config.yaml
num_hidden_layers: 14
hidden_size: 384
num_attention_heads: 4
num_key_value_heads: 4
head_dim: 96
intermediate_size: 1536
vocab_size: 9444
hidden_act: "squared_relu"
norm: "rmsnorm"
norm_place: "pre"
norm_eps: 1e-06
positions: "rope"
rope_theta: 6690.0
rope_fraction: 0.5
qk_norm: true
attn_scale: 0.109
bias: "all"
tie_word_embeddings: "early"
parallel_block: false
extras: ["local attention windows", "gated attention", "value embeddings", "skips across layers"]
init: "trunc"
init_std_qkv: 0.0159
init_std_o: 0.0159
init_std_up: 0.0159
init_std_down: 0.0
optimizer: "muon_variant"
learning_rate: 0.0147
lr_mult_down: 1.5
beta1: 0.95
lr_head: 0.00867
warmup_steps: 0
schedule: "wsd"
decay_fraction: 1.0
decay_shape: "linear"
final_lr_fraction: 0.0
batch_tokens: 131072
max_seq_len: 1024
doc_mask: true
train_tokens: 536500000
max_steps: 4094
dataset: "wikipedia_en"
Each number is 500 + 40 x the weight over its row's rms, rounded and kept within 0 to 999. Layers, rows and columns count from 0. Numbers have three digits each. The size before them is the row's rms in percent of the matrix's.

# layer 11 MLP down (transposed), 1536x384, rms 0.102, rows 473-522, columns 320-383
106:571544514534471500531503522522494568538562522552495485435485519497501505468538538529521553457505503480403452538489538521492501515490438498479549502468563465513507515463529525491564477492523494
095:498521520461466443493434520448472501486502490536478461520479518404445501525537485541555518455435551488560584473447486532482550543569483498480520495515430522541592468581547532511498428553505508
110:508515497476492499502499514469482498555519504477517473507525566472517479508470517553454510526551490527453553421511526470532450463491522539552515458536549529528552571533552512463513511516570495
101:532480428504453456513434522496535474502486525466513476500481499467517453515515505486458499543526502499467601483475468532591549495518505485507569486467524511489416519453539496555479513487535530
094:473487499499456500549541531450482527470463499520475456568461528536425536464517475479441547511453502513462489480517518512541504566521562515538505481446524562418457538554505500531512503449484390
104:460525503486519451461502516427488494500477539505489490477484551538466500388521458512483476547496473506532469450535548544484510460491452454474563517511517525542522443481497544489589462515531495
103:528501453414516509459480561456457501497490464488556435448498520507528568488468536508544473493495471485461464588457520493539504476493548443457516500471425545535476581550506496542547446461483495
101:441436511477522582506466447445482495480557467497512532517579522477448439519497552550481537516530549490501506505498420514580510428519533445525489465483499522480564494518525512512515458432556451
103:535505468485582452572426549462546510454485507510549511444519471491508509486471499528540447533533526492484378520459463496440531432508513450444513435386465490470578535545517555500477519537492487
097:543437536523498491528522418461571470451528473470452511518521499438480523534499502517479436431514493477524526474499495534545528526501587472484489544499542391520491528531452509523577475475479442
098:494516484496524480532433545500521499482477468473516526510472469479547485558498566467474442568437527555517506459489489457473418449492541512456495439436541492522448519470518526481499521499465468
101:504474510503514486528518500522483497499500448544446560527539466451449447519593440538525460518500527518443456473537503483459442490481526430542444520503522433472480535519468536518446373542531493
096:433575527520469530520477471553499511476516512450503486478481484538559479450490485573511554422500495530507434500511504463546549490603530521449464488529508573513471504520459549529405501485427498
104:514543443480536492503431511508522511436590472457501457477588503553458487436445461521500571518442485410502519442525564511460537463486545495443495492528525534480514483544480482470484499467547510
101:489462545519537477499500443492492438405524543505475490605459518434479509485516506472555491504540520517538466512544516509489406541522496537422520477476533478537480497512537462524452412436466531
099:500523558497495410511506491511479465565551467456469454469507499418482474545534456481450538483492493556499497460444470483548457501501513515480466522474540484490516553459462455462466424533523511
102:500479474438497522486544546453512479484465497489511479471451499462576481483521492461529465459549543543507480582524586503513560487517574531513588496451496478463525535473560458451517506491472594
099:422455495529540470502510542535465503482489425503533453534533514448521466580521515505631492524479517540462427525544549543549482409568529477474518453483477502549495503525486547503527422475529546
097:525539496519491500519470434488551431527519515554432487550554486599472431535499415393438500496416510517547533438498545494483552487548464530543514499509518457546456506563541567480527571561571487
096:482480469523541441616510515524496478455504518441511506455548474490557488527486603471527554498514478531476440523591571489575496559523532507457499454451504492465494517519508487454445515527490478
104:545521491481501481524469544447524507510522454470510447467551496461508540474486553521475532485566484518446439439500489527510475494468505505460518502460513554497511496525500460499427499549500484
100:483526488519566505533480437479550497520529522437566462478450531416500512486460497479544520467488496486467527441499427493459521552531500443537532498453539547468519494496519494504434455526571476
098:525479483503501473486569477486545510538502551498475486483533511449490550510505446532565534442457488474479484432449502391530533479446477476460480529438483499456536475566482410494556525529527511
098:508486504442560504548492452527473488553527591453453531532527451578462486490538507546495550502445536482550538489502487536452503598501486438482478509493519422495533552482527451540533523513547558
096:468523493463522463496456612444528460515510482590504436484541512518538486465541434573518523538545463519470385524465464469534541568495581492471446506493526451520487512482562557456480519477416513
102:404491508481552517517526426463552472530498554494435530567535457576457555500553472499518543481497420467515521452520496562538511545507539592485495502481495538426526467496544513527506520486493430
104:548504515486487500416468548492512498499524497508462523493503508557509501515463608465493467459573492489492504429516505516534542513536514428501539556499469461502524457484469476494440538494489578
102:538459475523446552502586519465477506522500463415463453445506423472449520448430549485541500459523561506437524473520477440500488542464486538513454502581475427538515468518530491431449490477535426
102:511436565525524567447449453456377456437529497437479470512559534456480548474577485513535532548536502418523498490468505502542526495511517523552493466546490459524519470505505527497549517475528490
101:498484504494450492576458455575510509517489502485518545482517573500502477496509497424445444495525591514499594516413508504515493479468548475528453500498426486527441484579424487425428539553495476
102:532457523470445497492584470485473449458519554523525547487534517454470511503545493549568449522507538480537484528514537447495461441463512540512530533485492501486484551454542474493487466558524538
100:517501469526525479503475485464517539487502454545529462535545467506526428504466543553450468525538467541493489498563574496496454494498488511498498494492511484489482535495454481445524562446495519
095:447472548469508477493551537401578474511469460525492471516596539515515520544534490501473484525481514503518499509499536512524589452519488449511503552548489576499571492498578550519464490516516554
098:478460519523419502556493488483512536402528543444581515558422548503486515479525446515541538532528575517453490496503475498473544446586551556437534573428497525516508508472488513528547452497435539
101:510459436472564465447500541459448496432500530465536456390524457485449456551461523485528556508450495512496488430473501473522490481578510533458459550505421514513477480503516468474473504453514551
098:469400387521510586481517459502520548441523510458483464508534472511568492515381528431429490485478450485541426527542513497541481514421538567456469557516475465477475495487453515419597457503511517
104:518473512495504519528519471493512520525568524468527594564478478479485478471425489484478494471510544479549541536485500470577436570463477472466479519531443504441421540513622573537512413495502546
097:472487524502517490533549455457478476519465508507499545482492562475446497493509534497479510480479459479555541505485478466539545516518502573508500505544468460465550557548565423464536518461467506
093:475581467493363442468510481556440551468487486510496553444468489506432477484465383564480445475504518512491464531569429462554505519444527472469485534493563471552496501528444501483475533478583532
097:508567523497491531471420480505483544481496476519439486567516493487508506510461484429478456467492624487528506472521490513424604584512491522442544517478528524525539571494545479475561468463489491
097:456458549534533512514559494516514513474492455442483494436569530490519598449556452484475450528494503498544539470505539519457523504519508443425495445494521451539460447484484464471512496595450466
105:476494465538432535578567450503552499531478474505490473417508541445482490539463513491558596549523476569473489508548417454474574528507474545526493491511440519513485488525437489470465537481488432
102:443499487492576560551472445530551542514492489521531415511498511467556519553533509514522475497502551390497485388481422536482470557464447488437458431521488522484496448469492558483493579495518548
102:497487572495523471498418446516528549522503511537465506577497446529572490540472431504568503512504531454496454504510541509441509487554497504445501447509517451500533489494460460562503419571542507
096:476447537519559492463541488451444496499472438471472425489472543501496493541494520517511545556410497435484548470518500497493514460433421514586482560499532474577546517569485521470514533529533494
099:459518470508530543570463536524508580545536503536533461539541565467465537509509546567512510523501512510481506528531535521478556534495578494605572447468554517501437444447546454427551463507518574
098:472488536603539520432464496509485471446496390570493488535495549458427472508465481484561448576511517539504491561555533491508526516480510425447436465418502461515489428521500470517535502507534544
105:481541505534462476540527522507477512485508556498469533484473550490492452550522494524475508563490523434463498555517477532468417476452534441560494473507447596441432530454533491500548502464565524
098:449525433577475511437507555496498467482504491533517512482538541496532508506506469458527563452522445489508493491475490582476463498467490443489492564570567516578484507539511502433513498523435495
099:446522527529489465502592447469549502496572495581539480557452445524506539530504544514547531494498478497527530467524515528558555475470522431571541536508453496543522520455485445456501490513525536
# layer 11 MLP up, 1536x384, rms 0.135, rows 474-523, columns 320-383
098:483532514497482463523524537457527488461493561509506447568467529548499462599518471544517519508522514462455553548427497471425526526524493543487481478515477495477425404477478548495496415474466468
104:478537484500542508485491473484498564559493481589437444523516523470456527427486508479473420536527472541480454494529584539541469605555467500519575482544504533533560496546510526501560416477511493
104:515529524460511487513506545498463463529458551470485511483423456511500583488479419537442558497459489475443428508509592462575529494471454608518509537530527526543462511508508534526512534506507458
097:496472500534470440547465577477478489472566520474474440517513498505554382564542546508498561464462456459480538487533504497448557484511473501501495540481494469596505551482471525467465443499444553
104:536566457532476485481522521505535530554486497490508463460530503579485544551475454503495540531542525543506506538543467422477484476450517507536483478474533585512517448547464507529493507526502616
105:522525527504491504485537538508455536520503563503434483498464476467528470399467493590520548541425502479480476553517550519521521484394519529493507533453496486518488546541565468534501423497465484
093:475450534539499456448457538509536514542506488545496439502479576548551444462530457446526500520507459538513500523498494513429533489488481518491534457487531449508478498451548546549533442586483536
101:508477573499463579494505538490488511519505524519459446544558463477516543485512548469482586458418522480465473546540537480507598463441478525547492539403468508496487555546478480526487495480528454
099:500535533467490510575529510544515551418522490503431503495455546516479560512550550457514489583531472499539483544517441461461487475502539526483445542511514479549524550477591537496440564485544480
102:557479583489495488508505550493527475436566482503551494542460567476427532587480546461496495591539529482490467494517495485503559563470478514493483527523497548530491512466463529490446600498531433
105:423549495551520457509543503506513488541499485490508478594524503533531577504546537510493528585450469446498513518532582547521556458499503448451516442561517501411485541503505514592525419446522470
093:461472533515486497495499490497462432476453514465516583531527533471474491505443538470438578441424511496525523527475505480499540458457534509457443516467447534556500568530579427484499478480491503
105:515507518553522432498485509456397455441502461516525551498460507498553457474435527518489461524506479550434500460507486532492537489530462510456440501583482516533519507489476492497537455512396457
102:432521559493461492505545470492434448507485506427484490482492498567426534430532467573505489491497500471450453484440467522524479441578492441563520512536527465477457548455498440477495510526544486
099:560441479511477484473538527491474507494467567514455542525440458406447466469543461519536465470431506454506510470510557623490523483459474491423528541470465507512490475467560497505471484526484500
099:490479492490573415545461505530498507548545565538582514453541505552527536454467476439472461524516489505521396514410542437493489453515483557443484486515469551499502562526461439416442522538527523
101:517543466501452459468356502550487516518490544496513523502563531457540533493528503535467521479545491540549500554518456585435482514502501566504438512457495544438495480467493460454451544519547531
101:466540574591496565565469523511512439520504474542431527520509525506509490504498499471478545493491478457482379471481477468474504440500549577450505543492549488466452467542477473487507512502450524
092:403510540529485564531500577479469488496545472481508542492461498407457470531444533515448512491537600556471527493494486494452538491499469533478480466524476503506506545496495499512476466523511477
099:468440562465477502479476508405453520423493497502498454489519463455555467559507534493481512508539495488544546500536513462478534454507442479584545500532488558492515508504528574456465550522513488
090:499515572492513437573522567518491529464425529567485490483500496450401462548522479551524473595450438537528490562474520394569544429552485477491480530446491504472550490475517514527459506453538537
100:553554459485546491519522519537494498472505522494472528434494502475450540504451499500505521491524480435466518495487440480556528512404513519583444472573542464443465549464518519512459565533523451
097:594565549474546469502505542479452380440582506516538510548483488454512498497488427498520500545482469566526518532445518516411559520528532522468581511528501544537491508493518530534480525546476450
096:565545497485438458499504457487559503558515486474474546607569485513451525453512565466513500515535525478487533578542531563437455445535532470543495527553430471495508608529521555473476449527486534
103:493498449581533457513417459470497456484543481563485508546481527512482535537501460546496494517515524575496462541543499516477553521504500508491466519482484487583610521469546538497424527435488441
107:414490482518533482507508551419450532504499465502515475505508531481477509494504506549496469453443451537444526489473450417534529493474505508438483526557537402519525576510490501419496540501511443
098:483533479529556373477597470470523480488510504546539483458528497466506544560445469450491499514496496461424466549545561464457494478488523544497534540447563470461510545465499538489527480520508522
100:518468548488419426432488533473524520486479489488510535546478523456481524494521527459452572543531407487477485524526488482583481515486457439357495503469553475508553515455482539489520520477463539
101:492528445484542533557515492489529537555519511553512550459494535504527552505453479464581539510474438527390434490550515513497492521521481529480487510482539528544418506469464468525402537433534500
102:496515517569489449506523476511540547385465537468465466495485463510489543532454336481452428471531483559431458528497471438526508424449492491459468487470546492540527534464414567507471459442424556
101:547561440486512521487445544493552559539548465498430488506482445490567482498545491462435578548503535468454502515452488509468468445475503531554451460497492527477545496511574532443520495503486444
103:511487480507591500496490459498514459476545511493494475542490468456467577492520434523491538503463511522551482547514470544487475473427554532501500444443458465424530551372501573488473474502506472
096:451510475511496459536470476518512490450475484557494537560452478515484528540502527502495511495473429522517544471500483423438512479504471504496511501582437441516534475477522502453494522535509467
101:486482502463534438492449494550517491533389553523494449528410454471506559456486489524484532508577514459493423489482511545434479445459506494513577454517553505501469457546419492413520490502470520
097:464506433481500447582479524490518461432449518555522547500501423470504540547498577508543515491519527556485460464547549476513541486542500604474469471519477421543513446481496508502507546514478435
103:501449534491510506487538398515479462556493478430549463475536427517467483515412493533521446469537469516484499477473464497541476490582454458517518505473515443542500551499544575509540509562545500
102:523557505520492534445475503495444476441574579537502493570441491510458479515440452479486536510525519437472485471551570500481538553515587520465525443488460462405544518565443479443544564497502517
092:486552468522527528481538524475513547563506555534541484498475509544605493550523531450553481500519472512502506505501521509512521494479490532539391508446484520551525554470591548506531503492502484
100:460499412514530505499468543536476542470523569567486494534580521521511496539534465484507517462463538442529492486499529514521553458532476490477507501456539493494404532490487524463530437512433477
099:460438483410548490441471513444603548453547500502512506504594514476495436517526444475487517496548458515483444493458437487430482442512460529408485478496500461572583539520456469602495516482477549
100:487607515517481555487518564516535484494411559559478519473458575504439507519599510513570487467503467561498503520498517508483487454474561564423581510430525465472480558470577473504461444490501491
103:563448556522511491467481522469557543521456496515499510468541411527547507484507553503548453556564469473502480471509487506520467427463567524451520516495545422450527545411489499499594535557494435
099:467541439501481416470491403538475505521562514570487391624519468521486451483531532506528489433414491539510478514519497508467587496482470537581468509555476378481463531464481505487467530528497530
095:553489486513588504475483511508492524547496486569485559522482470532477436451544451488480488489532503521544475411476448483545424468441501450439447466387548498519453522453481485466516508474565534
097:516505501572518547532421480573537450474487506524559516512489496534575500459552494492415533427498471533539470473458441503517531514485451541539492525533447532536509547478404449506533500463555491
098:490452413518536486509571466520512508507463496452492520468502546500523451493490535538506542470528523488576539440520505482486497520533400428493509494506469447480536600486513557537472520454461496
101:514521532487497489492543538542467552523585445452484506483505452514527446532504532570510548506481500498534469574516489476583552475515448523481523465475540454504538540487526537493527461504453522
098:519520462507523503518477493492537523416506524534494542493454535499472534508478461481535642465568471554454463492546464444528520466487467496427487488500501489535462538486537529503416511489398496
101:483502498450434551499507593493471525482443460565491453508476506465458476532449499484467531470571529544538530565499526482495555549546528474511503504454537470519460562464449509519536471473468498
101:535471493497575467489502499493534522488533510546525524420497604479532561517484484421459457578512549472520495541508483514509521475506457482519515572529506515442522466461474453572499508514450457